Weights of a small GPT-style language model, trained from scratch on English Wikipedia.
Architecture: RMSNorm before each block, no biases in attention or MLP, untied embeddings.
Training: a variant of SOAP for these matrices, 901M tokens, 7774 steps.
Each number is 500 + 40 x the weight over the matrix's rms, rounded and kept within 0 to 999. Layers, rows and columns count from 0. Numbers have three digits each.

# layer 7 attention key, 256x256, rms 0.117, rows 189-255, columns 128-159
541526524505536491487434463531503484412512505466533488462528491500489535537504537556500461505526
492484473498469441464543469464446562503584537487439559501552481538460455490517539554491523571499
552466538451515492510534453542501539559477571471487542488493505573477482517420528489507487478488
445495557484459489509462488525518496505493494505425484550544432549507455551508451507442474542463
535512518542547451458507512492507466449612480439479516562520531505504508507512490540517549392501
494514474450537553492558508408506526453412514496542500482479491493469479504450504542496469482581
460518529508497505529510564564559454470535453481530494578497481530509507502519457483531441483542
526527546487495497457496437505501440491474521479515460531462501482475522519481447519487545439534
514572562503465505479523521527472463497535552490566482494541497526524497428446464521523487579428
480507543486447504562458535549505508536516524435466501529483537500566432534510497566474525393463
532481505520518455474509479514442500516463425503510552557533530488460481459463489528512548516541
433486456539504445463504487515445552548455440477509542512561487522532488501482536533468538498440
442513471491470529526550544456540482511549513523455464519483486506461471472478527534492511455497
555481514432502493521508487498555500515517480519416572476528496536498541535478502538529487538572
457517520484467459483530566509477474516506416512474419456512480486467509495532522559554495524512
451478505501501533527510455534409521544462492490483556470544493521497400566494512527425489527506
524462521521470510493471457465519508490537478531436489508446421569479479511565519483430491455572
432502500488483546514468467481474464510551508530481536515491522471505481497477489543505464536560
518498517498430528485533521524501536522484542503525506461523485526513468516477499502479474530466
504516530492492498452482448466529443495493504510536575449500480494498533545492524555502485525492
504487495476475496483496460534510459409579550493483515487607531482591495578472408569502480526522
529488489397524509480503441511474506414492539549508457452510513522447465449536502525530500544509
521503477486534468546482514529491499456481515462496479447528409442519516481539530462459535510551
459471481485471477542568486463463508511494505553475437452517456556395493541528477475486437479528
486558498541504514453560506513534475524497510466552429472509474493513484461457529559450504534506
476560465529494504553505432519469526485528522528433492523516498482463509523520391435501478525497
519447525524531579472493499480559468425452499570540516497505490519511491537528460511481500525555
489454509453449506460472475504503485496497484498503512527499532477492498594508549480466504458441
480524422532517482517510511558492457516486530504514443445508530536432530509471498421493530470464
523417504488464575553501550474491532440460476546494534538540540552588461486530483403535455437585
516479483461482484538470450518419531493461568517475474515551508455528484515506509490502466540519
561463497559499570482433471510537457566475559479469535481492557537564477499480472483485534479465
558508488512484412501511526494532446575483500469523559456495462497561588534374513552538489497526
570520547543533496495474482464533426529507467484563480517510493476487493509527439416484461502537
560495506536541510557510494505518534553503535492498483458418478520481429567508504484516502476575
424415458507527459481499456471519523495439401496507480506529507507468568513473488487486553472549
570515532511522534478500518527472436501475502539501437462450556484522501471500459492500522445455
513563492485496439469452530492498465592480486497502455554414489459522384507454477559585519569479
531480541462508447522494497463492489464494543474490455454511456509562515461528429562459475507559
537493550534445544555486420475533515487591517502473500527458460563603513501507462478492435509510
498540484508497566483556530483509465436455504492441534529493484469435610523514485513573486481523
494587503473433558467577467546540553477502498535469495543513484563537493495445546454474505486463
525429529423526541486497543489493548429500511472462529551472470512451463517466456503460485574514
491532461429505531492494451428527491545451479486423490510479513506507409482488421507517483493482
483494454461498482535449462497494489426470513482468528506527479501570549512501441456520532511560
467542480465490510485542436549528465513500490462498487546466509460540531482487453532512466543499
448528503536524601539548427528518504505432530522507450514482472539460537512460475508469488497482
537489488475480504484457515502539536505378513506468510446510551517548482507500508504494481478474
429498466467480496521476521495493486523496462432525563559423525512455481453560541484538524463499
524635519536510541531536514498500520456482485445512503526515468518544482496534484554502521496483
512531551538488433569545497499495473504575495527443478512556500528504489576513494478462468486511
512467533511528505550546499451473551456520516489512457523509528512510481411534436525527562501544
499558530510497534560491514431509534541526527526557527455462518490524467504482512559478513521583
468502528511545503479403502502464468563536525531516457537469503555468528530431525547557585513474
488492509441508574473539511529519494513573514526469487597481525536545489487530523514470540526516
510459479469493541541413500515462501510428471458467477514481515501594468482532531499490480533486
452548460478518461511514448499511538484496523423504498507504480520521520560499550470499506467497
485464507559476503547547522527503417473501568539489494521462501464553456495523424434490498489556
544475546403479522520532521499452508491526541509489511502587547482549459512562478506478423514476
463517518445519446533524575527494477509511497524564504452548501486483475481544505469490544556469
536500446513438518507559439484461495475494488553455497492517515508505489526523460447541511421520
471484438442544462406494505549482463514482532490543418528450427534517479497462539464489538385472
529475511510546512492518507437453487492509508471505466501472488521501496473422494510479456513501
544439562557531512482524498520512458521578563476521555533474475490454479537483531514582499506553
453520440547525480548508482481510481428532484534504538538467600499462424461577439414479507453555
516475482551524493526488471440499498521504455448554424508528569534518509499522523425477508494471
509530519465489582506535443540505512558487491462499498444503429501504475480515530551498452469551
# layer 7 attention query, 256x256, rms 0.109, rows 190-255, columns 128-159
457540433450477512509537540504464489451465433521511523513498494503480465467459489494536560467495
503506523583497523514512514528553529483568509555482522507480524477531479543453470509454570450564
494496463479488550518558489529462546496452494539459556547521527540539501494490434418462461443460
514486513456502515558450401461515516584483544477510468418455509553440470468509489495456476479567
435436454528498462494544515459498524550500542484574464511459467499558498518456516507489511508478
495501504463493515562508453513494525474523483488461473470579527520527410519548476475423555500498
519445468511502509497513528410534531512478494465524529499499542449520543460547517505505434460523
484531578517509481507491552552540494497570505485523476468506492467501431545558469474498532543538
498463587529486451491451466507456479525487438496487509462511390534477515497547506439489507501545
460504460447492521493560463479540462499501517516518466501464450473540529507519466503458506438482
531506528577504558479535480548466486477508507600485475489492487451490520543479456548543509483489
486451523563495504537504495533519555489471508455482504530508445534552455487468447499450451540507
522557449544577467487483514501485510469435562528519521539492542452464554499494531429538482488552
464450525516486495455475481514474495464497530450486597501478516495500523542464438509536468544476
510485473528538503482487477496548462455455498503522470485527548546487547481560519502557482485529
528521547499424432491489450520494458483384445504501466480457486488454541534503533521507470513539
558469551511508530481516512444545456473429450458459540519470521467511566487493490578472561540506
453472557520487554513450560451510441543478489522424478477481498478486546481502451482537535503516
460494515533472498409536527530490503465480513506501482518482520436494447495533494464517472408461
501505418531503467529564538452451508510473494462471447574496437513512463538506514495533534513440
538477449547474482504503467561517564577528409438518516487475512495462472482473523511461526492458
525541487514500530547519465486524466470445486495443538509451542493551526515444488472535429483506
529423554491445522519502539490450539491523485489496454614549531568506478573476504516478491493484
538492450517444567581504545543487511528498484544498490510492492454463468515479527421524455433556
504489542516491484479517451487454525464509522498552505543460509523458469497491456480525492536557
477536483443498482553538486466508457590528527484510516501555469523500453430470494509500518453522
509540566499545524480467480456483503491541515518535477499521423557456469497503493521450538556570
510487499468470548462477509472464525494436442515490501520502548457590408519457534505526472504445
493524445499501516554501446494477538505537495523499562485459535531537484498515524512510527455513
507511475493478572508520464502516542487524508512513525467531488466499492509495509524535597454491
477501559460528545447518544448489511441473484532487437501475473490551545480554494492488492522496
479476510459540512539487504467529517467512499492494526487492522545506454516493503431517478530562
580519500442462476530525570570530524497506531433524458467484493520488494502488481491500559418542
540439483393453442507436497486544494522441470492580504443478512479569511430537440474458482509561
531572463451480540498510559494538547522548505516501509474474468418501510523462582443454483571495
430451482515514474503519572514509549521484469514492569470522496476502453510559477433496467489452
473527513432501507545475483480455590461577494515514470511473553541463501501462520450411522503501
467500567515489589493462472553491475487543494552473532484464479541529423520538484480524471437460
510449473467502454475501587472436502557398496545577482476481491530465510484505483504431505495519
508474460554507470450515493499468530556500519489540493533514506437510480526528486450466493459453
472466523551518519558562514501480443550485607490513481499449423506551494529491506440521516504495
413566474597474542498496516482549440486434456508526440454522425515509477516486412529443482482499
452509544509437483507481530535509511435534549503505486510479455560512514493551540537475488536511
516455547579470540492484546537452493480473548526471492466501513489552491459571423530546515474533
491472510491480540488482521428537477437547418485569480489504485518456498498543494483458492503490
561474482502485558459532535455433460508506429461507553540526521418472462464535543510506475516500
496468548507536467530517474509490523514499473478457483453470547450534511530528546524475493518478
470468498411511540483478455468533531499492489550430559498490468515494552498480482563448500507569
435443557491532527531538575487494527514507509563496505476489498497483507456587514463544542499504
542504501507491464463499496518516503522535456511531506494511476431456479438471506485562470563471
460423486527493473475504491493493461465497428521482490511505489553508507561506504489508476514479
527557471520494511479536494543483447546439547419508515455495492545477485479565469580510541545483
532425446448467523440506542583562461531494480460521529469450529481493470475491594469499446477486
522479476533479424552515528495524518484500478507463578505584531443519444598493471567571597451486
468525512528456499438501530521548505478483490510537493501429470443492455473460471506492477462530
535466502513463494482494529498500462555617482476491526491542424475517485494531485544460445548506
540508526537523500442448534508521480507421461501564504532439498424493551528445492441528559497450
453486496548521518489537473517507457417407530495475492466476461504450526504480533470452484544534
451472477517543545448467474582541470397546484511535527518476427488525531519466534507553496486515
536476522461556406544503558476469526532506561503486553485571444542535514548433506530552482500480
515533546483454471517496491463512474515507469514457537523497489474549516472513444512467457477479
516537532506499491490539532458523588415521497481481441479497504570494478447539497485488517510523
495539456521540424466432490524586516483480551481517495510459499542473550456526478483524525536470
506443580544495491486485491501539555507533513535484482470442424472492527462518543518461524495491
529510515439471523538528524500490514502548573532523565506443472516474532464502563548458530490497
496478502541477519518586528535549486488454468521608521481540560486546540500515513493540486509535
# layer 7 attention value, 256x256, rms 0.163, rows 128-255, columns 128-159
506482517519498497471463473450498503502507535492455515558444513498523474485525483475487483526531
517553438519514509460536486501472450537470463534491472516491497447503470520422586492487574468560
487512544524549510521507520478435533468484498487491487518459544476494515459541458564522493529532
475517570517508530512478519483528505527483510460453518446473467549476487496477467485503451463476
516463458454462530535472529424517480559545539512524527450501528451531539460507549550525526432496
504477506523513470455522499542533521429563459513521533486454406503427518510480525509468636489553
482470524512458505463540535469486487518509440470573464495512506539483464502501474506538498501505
504468514442520517531590522473474532542516549552475468493566484486527491453525465523455497461471
504509506510517491522497458526459545455477514508485495486481568497466542523513494477503525485500
526527482458523464461471445481513514528508497493441480532444521512491450479563496477494510527531
506525507485480532480493465536509489491481550548459466466509518508483500492469481461525497478500
493501497522508526432483471528514502473477515503445476471472510481520482571504541468514475503521
510499503495521458528500486552547429528470531551559579454493475515416500486457515505522531525459
527545486484493560547488468455545516536498460518589467452493499563490512493524436508512481437527
485491592538489488503470505493437409507475520445457512513569485517538515469501491507553471492443
431489491469571472519490477486541519461465495506503468482498514517537501493504537511519492461532
507510477524505530496510535447561456449491453457543481585471514507551522503557521474499476509498
481524545518482549496475477456507518466520505532514487505487575482570488485538462497482522525509
602507494537535387498530508452478498532518536443530495508516471501539510390485477491523488465527
544527493491508533496508475499513501520481488491482481540543511487533471520583548479487511494495
477509429551534582560511441520497549483488511524519469532511495511517510510524508545453505488515
491442474515471478490552493517521459553491545508435494445516439539514554497496500527500493462528
482400519511451506502482545484499545525571570474407513460470494563566499491533537460459476447481
482465523446529466504508497550491501483526494446517465529520454474507506510543471524538492483518
478492466521464525475577495479522461481477553499476533457529489555569499515492554529506506439518
480538496525470487497467462521441550458485463527460439547486482488413502505535500516476467544534
553472564476500424459480505529505529591472479489475494418482517473494513533497480503456457555502
517495446489475511509510490489496537466473509522514483506472517480509473461461510502531465522459
501464481453521534441528513473509527499548570521441474521508478508514509438492491510478458510478
467479478506477455465548502504539517488482485484537490446554481494497512507547534527499446482510
492486447517543463517532502557517482532468489468510490486512483522494529509463510503497501507551
507528511511509513533529449483497539526459560515514506493481489497526488459450528530540504513518
455536494458489491481482571473479464495511503490502554534568473539580563492490494523482474503540
523455506501516512496491452474435525523431581521430532514494516464484520518489472521533482513506
550492487505486491506505511431529448453459503469500525492444483527476441503488520537532537455530
593474477496491523467536472526492526513556497509574498452469520503564513505510490492482529439489
495494508472495490465493535492437480434460550484521524488469404490457500495531526509615495526531
551513515483568471559537538529483521483553530538475536525476497473475448496503584536553508483519
535457475444451486463523509475476529546562488466519487508452519488461453488485532472511441523570
459469494468475491436455464445494465488543407476512487505494562544519489483507475486462526530477
441490468508557536559505488532522506465565599467523485543552514433499486459388483440517584553491
494494498523545445535465553522510527558481524493512449458518523493501488496534481475499525512509
513474504530513481577461461481513516446476442491507481466502516541517532506576468495508450473466
491445508494496526498453483544476498437488547523472442479516497475559513521498452483513470536535
505512501521512496504490503517479541487527463483519441536457471498487474492500447486509499447498
487529448526515609481468483525503498448473581514510478506456493482467489499421495484545538524472
526505481509492483504528513506417505475517447530561490553528479441505498496475514515483475498481
544499506468522501484509509466497500493504451575534519478506508527577456450510501493532499496533
500566460559494497497464455488505544472499465508520475509512473549446433548475492479517499529463
515562482561530474462492547466521502448499529506482526575460498478440513530434521478470554473543
486466543525483504518539503462449484527485419484519491494520484491542484441524488469494428498486
506519424524506512502490499472507501487527473525488478519495461457465498517487489489472558484535
495535531509543517488463510469491461450497502533490484555508476514498529502505464480476453451468
457476479507500507520470493520506534565461567495535485434514495457521491514531538476500485510501
475500469535451464529502491485521526516539579507467538457538519471500453521525531549520489561472
469471534510575482571529511466480493465469508554512484431492515567509504519407512492496459515478
510478493513492466509559496535482513515494518551495496474486484488459459559540459434508474433491
450485501474530477476585536529517483553501472488499527508521509468472482484475489529559581498506
468515524539502441494480542443468519549470505573536533553514502550463538443493529477535533527548
467537531492534492489520517466447544582506529470477466480486501561481484480531481473565564529494
495544562474508378568490576508511479513562548446479449532495496492465549490523536495492466449505
431471493517498510533451528508484516471506467530474444496593537421485535473463551461491519533456
461496473531510550455552472492565462468534491476500507554413493491510490479449516537550533507527
493488535464509451525571491498505541506454466537544507534564511580489529561480490504540501474510
514494580503509522544504573478510522527564545524465486479511487519472501501531572504514437574555
540504504512511591509554515466545486422483506524512513536515520497497497500502504466509514564474
479544567481485486499500439520541506514453537490572470514541481482477509469553497493455552474491
498450558480539532480482533578467536490445478501470486512487502514508503467504499476473501480471
471558482416467476499498454530507521463507503491464424531524525520512531549501469482544556488486
479514475504538527501522507518536514465507556512468510530498513549518481573475495492498501465539
569497434524481512523431495511504518502497478438512540483457488503485537483504522483491510512573
540463495500528488492536537505466460524497555465534503479509491489564447487520503515483528474510
505494479484497508513537464501496476588537508472504428513507495473428517468516551547473529512556
539460528514496542530498491494491533527541479486534504460522465480495509505474440507441482479478
482464495491537497479474527511487500517514467500454460474471506413475459467469491505480497498510
541561510513475455437482514533489526524487432497463423507547513551524486522520536463436529487484
448441537468508564466514449518419535526437499522446470483491529518598489499510595450518534510539
506497501513511491511484480462491548481515495494472507529493548524539483496515481508504470497491
463493524509518509541504559474520500534497516513548467488538559494485524526542501507474464523545
510489494484521464498471489570489531494468516529480499453485520504470468474508511498525519480528
467480459480535465504495530517487490463505513469544515496493537519473491442529491487521472530513
476544459521483478505495528498522474501420528544463511544558502481476517548513494519411504462471
469536522535500543545444515554463485474517499549529467528504515481482530550498521537480503543519
504518478519455468482531536504470508446515493488544469503463485511494526456475469475491505453573
489491445532471504566549527489451518492513509506497508443451498457473475494501577572509469506494
529507512495474537524503577514476474517603447476479460547483481490491515520476554476542460489516
484499572496498508515509534510527514475539505531545526478474504499457521472470491551558514478487
520554483466508448489525547478503511602463507498464478464493480467467533506507491516510485479489
523514507501475472545530512509473464519498550464517511481522493540514507581496484483531498532510
518533449496465516526534521544549511522466514488509515545485489509546472507487501477510420430521
491485490475508522543426492502451525516552490492561471527466476526615485517489514456505514464565
470499498531509536537514489497443575485500480511505517492465495452614484519457475536483446459492
460447510544509560476512497534498568435500560549526489545460488495491492546540495489460470461469
549511548510513573520531583467506504497447442488583524518484429503416493439519518536540502470462
522531501504469499525552517437523577504484404580464486507488505478468452491499575462461527457506
476467526519533486415517551476569487490509526481438537538491509453529537454469535542551491499449
490502481479490455533502482525462524536489537508555497479460485537505517492489556489556490462496
560496531511515505464512563479512484521480525492508534533530528490531481478515477510463517492457
503541552534471439499530448549516508494455558512495499474490483475444519548515561475459521519518
513477532483489505452516478499467529515503451507538535486499484458527490539454484507520524549522
503446490483506474475492582512500489473442492470444495529458528448493492484481492510507512548531
546472490472523416494484532478532465532471535494519482496523494506520505489503513458497519480499
503544473466507464483436503489504480525475526524528520516523427495500531396534471505520486483470
509461536453462455505493510512477500486544594465533486467520446503485469509526533478500483464485
483514541454465536497534443507451505498510515507462496458510452455519424498498525517482510509557
496492482552500491505551471504475445534535453485533521513520450520499486489490555530508527509511
482533486484462502495484541494528483513481480467545466497519484520521476500482495467520540451565
513521458488519473556505568484526533524499484485497505442500510524523520480541418494543456539489
508499549510503484470497499503496503493504511459504545470501568432469483480490498504473515499498
500535506533504508510483528458478504488472489489511494441457434565468489525543422509478538499487
455457497545497515539484517486500473432522454543503526538546509547479486530521488476516500533505
494528494498472505461468487496510489496520468539581466542468489526529495471535482492494519538493
512450464496482510529522512539493427452463521510537509525463424501498536461490471572463496547476
524440487504488531490487512534537467482477536529532449504513562575457507517491476488494497542511
470523440472502511461520501508410516597482406482517486455479530507460533532556511490500559487518
497467512509479525519572466545486476504509560493464542550464469478508427489477505490530489476501
534537512504509423526472543540467471545540500528502524474442508457449502486522500513538506524549
480508486518559531529467453514476509451572443498491493517531546491487508470424529492483476506496
515423505524548446493506519480451554544517499484518497462504485514493558483475547540506541512503
470560520500456484524485550534530482463508513457529489516579516516503524543452511544484416536448
514491495492475530463490553510484481514483573486528487496496473505508488424513514496510498449509
483577428498529574539501525516515490478585514504509479510510465480495516489549524500475531471539
484485509517520463511504592489496598491515465489438490448518487493550525514468498499494477478485
550454514590509486478496448491535491461482493467479504490541511542536493534525470436501525458507
536498494545524454468527544472485504572509526530513497515377507458534554465500509486440450462470
510500473549498462498486465515482499516469550468503512501486507493415511512474435535510501495486
518593507453455474490507486519448460494470499487554494532586497565501481440439545474460495514527
499498548504493432516454567467483447499511545512529529498549492508518532467482475497504532508490
# layer 7 attention output (transposed), 256x256, rms 0.141, rows 128-255, columns 128-159
435451529517471498499479423504523486527514496533486478494443493508514506447514472544507475540576
515540467489507527428501549526505519461485529477505500567434486483505595538488484525531556504488
509464484562555457477503486497476520454441444543472517461496494465502535431523494584427527460505
486491509543503513534482572475536500539536536489428463536460523527514513509500485493530408500505
569502510503517521482478442485484465494470475485527544507523487493516508493519505566519577488487
510533473426563418488509544540485514523461561477520524498520478494514495503487489506473480499506
536467537475458486525481522440511534537525569457483485500531478531479499545518457556451520482547
495517482482445515508524519510504534557487505543499509515519521539505604486526561474516528586513
512485490520469527503512502497474574479525519522558544506558497496449512491460466478530513494464
495532522466423495522495490536521474514489453537479501486443487516546493458505552497474463493552
498491516512518496476560538480478486449480498467471508536506535496515505500485494488557502547509
446503558491516500501525530491475489528562526472465555450530497515547429493469481487465516476498
518511533540533484432483499514485468543499564523520434494527444440473543546508508400478502475422
499514524547429463442414560510505514494478480533504495478494506518477485542503503488543505450552
444408547509501505533467480506496534528523467511492507470531513507515578541436561558526537475466
476513506489519508518472535518495561486491450474489544518453530484493516493502507461481484494543
498508540468521576514486482488495503515496447453511521511506448475482527466534475528541490462518
509498469491528435516427517518466541516579562479550520545515495501455485461522526518524514624482
485445443441508473539482561463500546478474535462486527489513474503482508476500518527515522481529
497489539499465534494516483478481533493530497466452544534562477477475506501533487483496412510498
552526492509542589450427530532534508454506508536515511514428569500519441503517453527459497456539
502494533483467493487568505486511506544432457466465465467536489493549533512478483508506524494485
470468531512521511561546503558549464539504501522455502497551530547473435484486460476506461509521
487481502500508484502451484533499488547541476488501548494483509494403535488501538506458479497548
445499476549498521500514507567521494504457488527528475488541488502507587525500502459527445441506
534457562527442483479529512509450495456519461569508450538471509531450424570506493515437589488505
538511541484425522499475473453497496560495559463550493471513469534548426455506493473433449501473
461469517508496483455514481476574468469477479551553540440447482467406485453454489467492481502505
466543487503473499575530503453539516520522522515522536552478500530498472472538478551529489480554
498537506463484477512470528565570508492496500474461499451542448492564506540561490498507449468449
528504506485490511513522517530492539528531526484477468480535485479486485494531495478446536525528
438475439549519565512543467510523490580468523506480455469508521480427495481410481524497494477513
552541498477514473525463465500475485527481474473565464542580515488527496508492539500545484490510
561454491477471503477491430479468507458467491547486505524469570441511523468459516526509481529520
463457468534520443527487514482519521504478472490541463546479488494472465508534501542532482463453
495570538555517497442547464522517520501511453542506493472541500508555461521534489483410516470498
521473477512458476514498502517535513500468482453508535497504520532530500541469426528520537493515
503473496482561540532524489470481431418537497549498495473458485445479508513482533507522537424492
521516504503494522500512472523513491506489481473547488437503464545465477515516532531457496508582
493533516498575459487531492563463506560516462505536449500491501554473534491482480528468491489495
507548500554563458475463412501502483451484474487497501504446570466427527533506539479540496518487
441486486469532503540514546490577512492489440523505463436491500513507477549534556488495452497494
527422539514483471508507469561470481541498473499494495464449547515496531491573502528514495492479
468492521504570489502515490519465517524457547541500481388540528449521475484522526429456522479474
499507484538407464549491508492501548444520490480579432573451475485465498483499458477458493552558
579511485483467539483499484453457567492517506485522524487380511476480514499447542528478535487457
522522474492497510470496475488555519505477527550538527484461527506498544473460441529483489427538
459472466467474566486465516482529480527531498539486445489529421513519567515476483492468564473526
507525533535510506463512527469530510466501469521476510449446469547455471512469522481442532478480
527536494525508475515504502485518473436437460437480538548495490490530491508498480522468535436466
434514551530460510496447482524507552508536506528500465475493457530499434483494523465518523518462
498496516517455557498474537456534507488483557515531487487474467482502475483483511503541516445454
510472527492510460442491484527493491513488530530518452564438529501528500458518557492516518495478
484485396494502513445448463497528478515490524491511504507545465501519478522431545543496496524497
453442478444467483507513430533421472521517551478482484500539505438543513507501523509525544525542
529465496520531484517513470544475501427481510518503456493503446516541502528564481510440486492491
505515498538450476478521535520483503473458522587542489479554518509472516523519498462491436454539
509548501469568452510474453536465505529455498491545526539575504491499514421513465565513462525507
527459464415513490485420427578501558499505511535495475488542436487432507489536529497451487503510
503475524471559471509452445462512506480550528511479452502516483554518500514484497491510510507544
483547553459509592553457547502550486483516504529510524562489451489537448444515483536532535568561
518532488453506479579413487465531483484528473488425418497501542497501483539474518454535564536520
483554451496518471490517494447488518491523487476532480471478493493503536443531482513506489453460
494530480476532524549485442547580488499484473568493432506484487521490461517486443443457476468472
518462530489505512500458423467499474531556481485476516450528440488495504523528537551476532528613
505532512449466467532531506551507487477569523484532521487445448474486552481550478517491504529465
497485532503559543513466553526539536515447525503500490540502484497568543479531492465491471476450
502515576506550460526528518459496514467548498518500508526480560555488583468497578457470504514461
466537601467478488543510465549445478466445499518526483510547528564520553475488452440517523524493
532577480464511504559499485505450509439466499447474505495449511472543526516459497494493506519541
502491510496453521507469526475470565478474518482578524481466509502409435511523500491479538498522
414436465437513526553488511552438532564498511519537508470510484487536517442499503535497534439510
459530476462517480475506530504484439484475514506509478477508431529492456548471470500563476495559
531509534462463492487464556484498531532540543554520534487500547540538512470493489486480506482509
524414494471500478541476473469454466465520513524467525502509518537468495462503498506466508557476
469491513431509513484471487509524493471496514515538488510488521497570547529474467465435487474479
452505523516531486542488464483509489478490533573520431527547485554497520515570519475481525501493
480505538559493502522512499538452510452500543506442461509509549483524428461496479510510482500537
478537498543488534491520511511506533503519476473538480481528479461456549472560522474471494572506
495466482514511502489547517502530481466526534493515499473495558508489492475511573469500560482470
540494435478514521532453468550447549495510465438498524510443464495502434500424473509485461489514
435540545438479558472566490501463497495451497543505510505492513482563505539535470488492557445538
541520539531481538493506472509523474485537537493548532490520512504417498535447498487471483584509
482518553475523479532513501486484480466462478397479467445449480544522501471473460487486523450566
508441520542505491502455464477508485487501533464505507464473481435497522540535527534508464488568
531535568511482423480525501472531486582555488499462502498434462499443439468526533473525490491545
509557503500532460537496481507524547496499553496457493496494502442462515519457459546502514467474
492494478447522465478489521483491487464460563510516502493522551477461591502464537542447450495523
498496519486496475475492571551501516494537534505514569453524494507440480493513534480484515522490
465551451503466536486547477510514507504492493518491453469496512520504475484482451493529473502556
483534491538544537424458495470513511576532513453579509524474558530524501551496537487458533446570
465507502572515504565483489512538510482554530548505475441475565513493506544561444497489491531483
503512485568523591538486471499507553466452527461525469500465489463488460519534474428499467520478
498527529544506495525518528533467507499503508485485518434460533441457504527469517571532528489478
443502529577498505481561547479490496471519482552463490498458511480467482499468522485505480532492
485530599487480504541526506474541513477535432488488467527561482499476548488500487545487509499509
504541438517551515466501467515537516446483531463551469547475527495487517456439520497561506491458
499466533547513554521523494516444488468579488535474504544527471502531537441506481509526490499410
481492520580433522436514549454557464502471507519446438493568547491504546507498489456454568480461
469498458534447477458486533488499462611472501470514491494492516533506464452472541432506519527503
511434572396526450513484563492493469537490503517523516526491524492504513458441525517514512544515
517524466489452514518537515518498423491485455522483431527486446457482532479516487515495464525476
467447514537478479461503546471467568531529516537472463549430503507550520465473480508506482507478
449528519479496487505507464553503457525520530437485484516545448542449429509499497483493506466537
520499493474460502496494491485458414503493571474499397505480502515505477499499524522519525505478
458528484495538501562463484441473480443537496493546468469556515467485480513535507528468527437537
515529437531492528499530517494539509556492513438523518474526496531485430535493470472512547464518
536463506463531549541561496543498490514494510533471571519473533519487482510541466489488495504496
450517502519503542488513528480505507511476512446502564490526495479477454517498507492448505503467
498476581461486465532462555487466501549508516557524463500462496513506424479513528513465489393433
553453505526498486532512521543537550503549449516463551513537537480483522484492488484522495542537
487506501491499465489417546446540515523489478532499494566470534505514528541513489496507504559530
509514500470539460533525507518436464562514520505539486459483470444504440574444561567541557495515
509520507462523437466520448456500500532533493496550420483531540552484378506496518462443448531461
540511489462530507455474528480465455501480444521456429506533470555447491563481495485481473440451
451532510554485542503499509507498476467496497499417491533493503495500546518532452564523519501495
473465529515444465498527466483498543498498462474515546509453513505511479508456490534505501486459
468505500553487490536546459589489488465470491493473477558448522474522540470447517471514534437494
528449459438527515493435475474519500557489492487494512500490551534514520454566533492496541478510
533488462469474516468485501498487546519448536466495507542480570514464488480512538474476479569527
559490497478502579493497493478480523532478467432502524502516498539468501482476508540488521464556
580511470450533487496494444479494533481512528438554544471466509456508506505467547528510584470477
487470503444437422567502442530494499491471528479496498483497535471494504514474527477487483497457
512514489539517503502522494488551493490463516497491480535425501470452548509519467398428510493520
509476533496583513504452543469500545472494518536482483471515482553511498559481484511508540487493
490497499481554536521516505461516420444492523463458483580492506520492526572419518510489431442499
508547463507437457487528453525465497511453530551531504521540500527481513474560502509495498514502
495510499488472466452464500544541494556511489515546567554522536528450522514468488508443523507475
# layer 7 MLP gate, 704x256, rms 0.151, rows 0-7, columns 128-159
489454515517516536427484566545526533504525471449471478530470511478485454454517535438562517524465
547501496483556546532537495474497498528496516455456467460434470484502561552505525443494522511527
522464468506509513588550522466599508529588492580519506501463538483555565505533493528504560518547
571540470575454449505546466496557518492490509478491518515535496481546450529525539448453486502498
484498501492492569505538450499500457478532510551450565464542505493530537457511503521546538477524
526521488440440533505554447566476528483542471502422583427473510577497481478488559495514461536456
568509411508551535519469476505488469493475541571440503567422500543466479564496522459496494483439
542577471625550514448527501500502486483529430529471443521443452446504393471501450585500550548495
# layer 7 MLP up, 704x256, rms 0.158, rows 0-6, columns 128-159
477477416530556502471517551492438413482498500518481505511525512491501556512488449498521450500517
440536503450502481518558485483494519417407475524435522518426547529567551447484459466484592413466
477449511473548466483509509510524590496432482533508508529474496492590474510491488499550488501510
473464467516558521463482507470485446485497498530489488537540458516546494447542569468483460554478
577517489506513551494553548463591464457486498497482525511462481500486490439483457539517532506507
502548509520477574457502532481535534467521464491464493550539520493548545442487483464556457519491
508459531567485460562527540430479483620506482487433478542522488511499497481523540522526486515537
# layer 7 MLP down (transposed), 704x256, rms 0.15, rows 0-6, columns 128-159
524559495463457474609592507484552526464505474444502461402571479493507432522462505568418489493513
527516530456481451529478479447510628462502425497459504532460570459522515540473521555543527498511
585448538457532496536453527494557450509499461497552509564490517452567522549455473468488512565549
442456479472494579478482489500543487446515470573504516541600491556454417515553425496471531497553
509492475485457489483494449528478490512530527518528548431507547499489545433510501507510540526513
516549466494467490484538491464485452502584497376472599532508544480528538558481541514515471536472
520516426543486496484539539512510470477512512515524508535516559506499523473579545518548526550465